From a checkpoint of a small transformer trained on Wikipedia: 8 layers, 6451 steps.
Each number is 200 + 20 x the weight over its row's rms, rounded and kept within 0 to 999. Layers, rows and columns count from 0. The size before them is the row's rms in percent of the matrix's.

# layer 3 MLP gate, 2048x512, rms 0.0559, rows 602-635, columns 128-159
093,231,207,219,215,174,226,221,171,200,194,188,177,185,184,202,201,206,212,238,208,208,180,212,197,197,223,194,199,199,161,190,214
108,198,230,170,199,206,202,234,237,185,173,218,211,201,178,199,168,223,172,213,188,230,199,199,198,179,245,199,206,218,217,194,211
100,218,249,186,191,181,219,187,207,179,175,182,173,197,177,207,226,185,186,204,208,202,196,205,183,201,226,226,194,197,219,189,164
101,209,183,182,190,191,192,205,158,188,177,211,205,213,232,210,211,196,194,188,196,212,218,207,201,150,225,171,190,198,234,199,187
101,190,179,197,218,216,192,210,178,187,170,215,206,184,179,241,204,174,184,208,186,186,234,188,197,172,156,206,212,210,203,257,202
109,200,205,215,205,189,218,168,235,188,226,206,181,222,212,197,201,187,228,189,202,195,196,185,187,186,196,182,190,193,193,198,198
108,188,227,237,170,235,196,189,197,185,189,194,222,200,185,205,189,229,219,213,164,188,227,197,199,179,233,219,201,196,178,238,210
097,222,200,210,190,212,197,183,224,202,194,178,215,185,240,168,164,208,181,222,185,181,209,197,206,186,199,198,205,184,194,222,187
095,183,229,199,216,230,221,194,202,175,193,213,195,194,182,215,208,211,234,201,188,189,228,185,202,234,255,160,206,181,207,195,184
103,200,228,211,185,239,201,186,195,194,191,183,216,227,194,205,200,175,176,222,184,175,198,196,201,175,180,191,193,181,205,192,208
101,169,178,202,212,170,218,156,206,169,159,192,222,197,173,197,202,189,210,171,206,192,206,181,165,169,201,192,236,211,190,164,212
109,220,217,207,196,217,168,194,188,167,204,213,195,236,205,188,217,191,219,211,214,208,196,197,215,203,207,200,210,179,204,201,198
099,194,211,179,213,170,185,201,189,192,216,193,213,202,192,219,197,238,223,216,201,185,190,220,216,177,199,213,207,193,198,215,196
102,179,200,200,203,179,180,190,187,195,185,186,207,195,187,216,184,228,218,222,217,197,175,206,248,224,246,169,211,203,212,174,200
097,175,229,182,201,186,214,199,171,195,165,219,183,199,179,233,198,217,209,174,227,217,175,208,211,201,206,194,204,182,171,186,229
098,199,250,198,209,184,225,200,162,205,210,207,187,215,202,217,225,183,213,182,213,224,184,191,199,210,203,172,204,218,209,228,210
097,195,198,179,208,199,182,143,201,211,188,194,192,181,240,193,211,221,165,196,200,216,213,169,219,207,233,193,230,221,189,190,174
114,178,206,169,203,198,213,209,199,210,196,191,191,225,183,186,174,191,235,171,213,232,192,204,204,195,240,196,186,200,206,197,192
093,166,176,188,175,204,180,236,206,179,182,220,177,226,179,192,229,178,151,183,192,177,194,170,164,193,223,226,204,167,226,141,204
094,204,202,211,212,211,182,200,242,203,207,200,229,211,183,172,204,186,180,183,216,218,162,180,211,215,210,226,203,191,213,218,225
117,227,211,168,182,204,178,175,197,160,196,172,168,209,173,176,215,217,192,198,192,224,223,192,196,195,238,238,186,213,173,186,188
108,226,218,226,184,201,218,187,220,155,173,190,183,199,168,226,217,194,212,179,188,175,185,185,181,187,179,186,200,190,208,192,175
090,199,209,188,177,210,199,197,201,208,177,192,209,239,229,217,185,194,199,207,192,218,193,218,172,187,206,202,196,213,213,202,213
099,206,207,207,200,222,197,122,217,166,208,173,228,214,191,181,211,187,193,241,198,195,205,209,157,162,233,206,195,194,193,211,229
097,200,206,196,219,197,193,182,198,182,223,189,220,218,197,185,209,193,192,202,178,211,178,183,211,182,219,204,225,199,226,210,206
092,198,154,188,175,189,200,190,171,170,209,194,204,218,207,187,203,203,198,208,207,197,222,170,221,167,203,211,189,160,191,187,200
104,216,206,165,212,198,196,228,217,201,201,234,178,213,196,175,188,223,208,193,192,187,180,222,174,182,195,192,242,194,209,214,198
095,216,200,190,209,171,207,205,230,210,182,168,214,209,225,213,189,166,193,221,209,162,200,185,201,211,229,224,211,203,200,210,207
103,201,208,180,199,184,202,212,194,200,185,194,152,185,204,197,228,210,207,199,209,199,218,211,168,164,222,182,216,214,224,211,203
107,173,208,181,224,201,179,220,202,185,196,180,193,213,204,213,196,180,220,176,218,229,174,182,188,211,191,190,181,207,194,187,159
080,205,185,212,191,203,152,203,171,250,208,206,202,184,204,202,237,202,187,200,183,223,181,197,222,199,181,200,198,173,207,199,189
099,231,232,185,185,190,223,238,200,196,182,226,204,219,214,198,204,222,219,176,143,190,197,174,209,198,193,169,239,171,195,195,220
102,212,224,173,226,188,191,193,225,138,181,200,171,224,200,221,183,217,193,192,201,195,184,227,209,216,225,183,209,197,200,183,217
102,182,215,216,216,161,182,210,189,175,200,198,185,242,191,169,218,225,174,145,182,174,186,212,208,215,195,215,195,227,179,197,213
# layer 3 MLP up, 2048x512, rms 0.0528, rows 602-634, columns 128-159
096,217,215,203,193,154,173,234,198,205,172,251,189,213,198,211,221,209,185,203,214,207,179,165,165,205,257,155,189,201,231,188,197
110,206,194,168,218,212,179,225,211,182,178,233,175,180,195,205,206,218,233,216,179,216,197,208,189,211,186,180,172,211,190,179,220
100,186,201,194,160,158,173,220,206,222,209,187,202,218,198,160,206,204,233,196,191,188,204,179,184,209,190,202,208,226,181,196,205
100,188,223,185,180,234,187,199,151,188,189,205,196,224,178,160,156,222,185,204,220,164,191,227,201,204,186,198,215,202,191,190,178
103,160,181,241,174,202,210,202,206,204,176,195,192,216,213,192,192,200,186,183,189,219,213,196,200,206,180,188,211,172,201,197,187
105,191,204,174,175,238,220,215,225,209,208,223,175,185,190,164,203,170,216,215,206,230,210,188,211,210,190,187,234,201,184,194,219
102,261,211,255,224,205,193,178,205,190,204,204,193,178,196,189,201,211,177,259,206,202,177,169,201,219,166,187,224,206,192,223,196
099,203,251,191,183,213,209,208,217,210,209,218,154,177,198,215,200,184,191,212,214,202,181,191,183,219,187,173,196,189,208,160,168
096,176,181,236,190,179,200,215,201,186,199,167,157,198,223,177,171,221,207,204,233,220,183,185,189,163,207,193,207,198,199,187,193
101,198,196,186,180,212,174,230,202,215,181,212,209,210,206,185,235,239,242,228,215,222,185,220,228,216,192,205,200,207,232,214,221
103,205,183,184,192,176,210,229,201,185,226,231,181,188,196,206,189,192,226,217,187,197,177,219,192,220,212,221,220,169,183,187,215
114,231,199,216,177,179,206,200,121,192,230,198,217,217,182,194,229,144,174,190,179,201,232,219,193,197,213,160,204,181,201,216,221
105,187,219,195,179,191,223,218,153,200,195,231,209,191,207,176,233,210,218,200,224,222,191,220,219,212,211,189,176,176,202,181,179
104,213,186,163,205,178,239,224,202,198,207,176,175,189,204,216,247,175,191,214,201,195,192,177,210,189,163,226,183,154,184,209,225
097,201,195,191,164,219,201,198,194,205,197,193,203,190,175,184,207,218,174,194,211,207,190,223,209,199,186,219,162,222,204,193,220
101,202,184,151,185,187,185,246,194,180,190,164,216,171,199,189,200,207,171,175,160,181,203,168,189,205,143,192,186,160,165,234,222
098,209,208,192,215,185,182,176,213,220,227,183,220,240,213,177,181,228,233,190,186,253,219,167,185,213,189,190,195,231,182,216,213
112,178,200,209,212,213,220,202,198,228,206,201,189,181,178,197,172,209,218,231,208,170,171,204,224,220,224,220,211,204,191,238,180
094,203,229,192,212,209,215,182,182,205,229,201,148,184,195,186,235,165,212,189,219,196,182,230,195,212,211,219,202,208,207,181,224
097,173,186,199,186,236,205,254,200,174,211,173,211,212,228,194,186,216,202,187,218,230,177,231,174,187,210,232,180,210,208,190,239
106,203,170,190,220,215,175,190,213,193,188,200,173,224,158,205,187,208,195,227,193,220,229,183,193,187,188,220,213,204,219,213,215
098,190,187,215,175,217,167,220,180,193,228,191,240,172,226,188,212,200,232,198,219,211,207,183,201,207,198,210,194,213,192,187,191
097,195,187,189,184,196,200,180,222,208,196,230,233,224,197,168,211,200,182,226,180,188,252,209,200,182,232,213,170,220,202,218,206
105,195,233,219,227,226,202,243,236,220,211,238,220,182,204,205,200,181,179,189,199,223,213,204,196,187,179,193,225,205,204,209,182
105,231,214,238,233,183,201,210,181,200,225,205,233,232,189,224,207,219,212,223,195,174,182,158,226,189,212,226,198,198,200,213,216
098,195,197,196,175,203,216,207,182,218,190,173,219,208,193,214,213,209,221,230,180,186,239,205,172,192,218,205,201,237,181,185,214
100,173,158,179,190,214,182,199,215,205,185,203,208,167,208,187,161,166,201,204,208,189,161,185,217,199,183,223,200,186,182,224,251
095,209,232,221,199,161,169,199,209,220,232,174,163,211,194,173,231,211,204,175,205,197,193,197,215,215,225,210,195,209,209,190,202
102,200,209,233,186,173,246,223,184,205,184,243,182,172,220,179,191,210,192,169,199,207,200,230,179,197,236,210,207,185,195,190,180
103,193,179,192,194,218,218,184,198,174,186,218,176,214,201,192,207,205,191,215,181,210,170,210,203,202,206,222,213,175,192,198,212
090,203,204,203,207,191,212,229,216,186,205,226,201,164,192,191,217,241,198,212,198,201,171,171,228,213,214,231,206,180,206,246,166
098,201,211,196,254,187,166,191,198,196,201,189,201,161,194,179,217,197,196,232,210,211,193,212,224,169,183,183,174,191,191,194,210
113,205,185,225,216,226,198,217,168,192,185,192,200,211,172,205,174,203,181,206,230,224,181,187,196,202,190,208,193,186,204,222,226
# layer 3 MLP down (transposed), 2048x512, rms 0.0509, rows 602-634, columns 128-159
096,212,201,244,218,210,211,223,202,236,204,220,191,183,197,173,198,185,176,213,205,154,175,206,160,208,216,230,214,198,233,192,215
110,203,210,182,224,254,193,210,196,171,192,207,203,187,230,180,220,212,180,210,214,186,185,211,191,188,187,185,215,191,195,177,224
094,172,192,214,224,199,210,180,167,238,178,217,180,188,174,171,206,203,189,212,170,212,183,209,221,185,199,192,208,243,180,210,224
102,226,193,178,186,196,198,206,197,137,206,202,208,226,192,200,207,196,202,174,215,193,175,205,194,189,212,192,204,220,177,190,237
094,198,183,213,188,200,214,173,176,203,189,208,232,211,191,181,194,192,196,193,194,181,220,206,192,229,182,190,193,208,207,192,189
107,213,191,185,161,216,225,192,225,227,190,231,176,160,196,161,229,182,160,225,240,222,209,190,191,188,191,204,243,197,204,176,228
105,190,178,184,207,191,196,200,171,224,152,207,175,165,189,166,226,197,232,199,190,204,229,172,188,193,180,192,219,219,199,218,195
101,176,216,214,204,184,244,212,169,238,218,203,182,228,196,204,169,224,217,194,215,212,215,234,201,230,195,188,215,184,155,174,191
097,219,178,195,228,180,195,196,190,223,238,175,192,195,200,165,194,219,211,205,224,192,214,218,226,192,190,200,227,222,200,224,250
098,209,190,180,190,189,216,178,214,186,212,245,201,212,214,203,215,186,194,238,208,207,211,204,225,180,225,213,215,195,186,198,190
104,187,215,193,214,185,233,212,236,221,204,183,219,180,180,186,196,176,211,192,208,181,216,201,204,199,190,234,228,195,189,194,226
111,213,179,237,184,194,238,202,163,159,200,191,200,209,198,218,186,165,223,215,192,198,197,193,187,213,213,176,188,207,224,208,202
105,221,216,206,187,174,221,175,172,207,192,206,205,195,212,179,253,188,196,182,181,175,217,197,183,219,154,213,176,204,206,202,208
101,220,220,206,204,197,205,207,233,174,230,200,183,227,205,204,193,144,216,205,206,212,204,193,181,178,186,177,221,181,180,229,209
097,188,212,167,218,229,188,220,173,224,198,197,191,228,213,200,212,217,168,223,230,200,186,237,188,237,204,175,215,177,190,213,204
103,197,219,201,177,200,191,233,203,140,189,152,191,190,189,167,240,209,218,195,168,212,229,187,181,178,173,157,229,193,165,247,200
103,181,220,247,214,219,210,224,187,196,195,206,203,202,205,194,191,194,234,173,201,216,202,187,202,202,205,179,176,199,223,210,205
106,222,213,210,222,181,181,197,174,160,223,181,169,202,211,200,182,238,195,180,180,197,203,200,219,208,233,226,215,174,226,220,191
097,199,223,212,178,212,218,207,227,178,198,217,191,199,179,217,191,205,195,186,191,208,200,183,160,245,180,216,209,236,192,287,192
098,236,187,175,198,176,187,189,176,230,188,211,197,180,185,180,206,179,223,176,186,191,174,173,202,213,202,186,190,211,214,191,195
099,198,209,171,202,222,201,191,177,174,205,205,189,211,218,228,193,242,196,213,237,226,219,202,234,200,208,242,220,222,165,213,215
103,200,186,198,232,196,238,180,192,265,204,216,235,171,175,206,202,137,175,186,200,213,251,175,184,202,185,201,212,169,217,185,232
098,193,163,182,166,184,183,203,237,204,191,221,204,172,192,152,225,195,205,195,217,210,197,198,178,185,183,231,189,185,185,197,190
099,221,195,212,198,198,196,208,194,229,153,187,178,173,200,198,216,190,194,200,189,211,177,192,179,181,165,164,212,204,217,215,201
103,226,202,209,213,213,186,191,206,211,168,180,199,190,188,179,171,212,202,217,174,174,191,176,216,208,186,188,201,220,216,198,197
100,180,214,209,185,217,190,183,166,149,225,205,199,241,189,187,200,182,199,177,180,183,181,226,194,174,209,231,194,160,193,200,197
100,195,187,187,190,217,212,221,238,201,204,183,201,191,193,202,219,202,170,207,172,191,214,228,199,219,201,206,186,205,209,184,234
095,177,224,200,196,164,200,175,213,197,211,201,202,177,244,191,208,238,203,187,167,203,188,203,220,220,153,178,202,198,190,190,194
102,177,230,194,225,190,174,208,234,192,176,226,192,168,173,201,215,196,218,233,197,217,198,230,209,235,205,203,189,193,168,217,162
104,189,162,189,186,169,195,234,200,188,185,207,198,201,209,184,200,213,172,195,205,219,198,193,184,169,204,174,228,197,199,242,175
098,207,215,202,193,201,217,192,203,211,173,194,183,234,221,180,186,151,193,179,212,202,218,217,171,212,209,157,195,205,172,150,226
096,214,193,199,201,172,203,223,181,168,193,232,185,183,182,201,201,191,196,194,174,209,213,208,228,207,210,217,196,194,204,195,162
106,215,175,228,207,201,213,187,185,153,180,193,203,234,199,197,166,200,185,208,199,226,202,203,194,209,213,192,197,187,213,181,212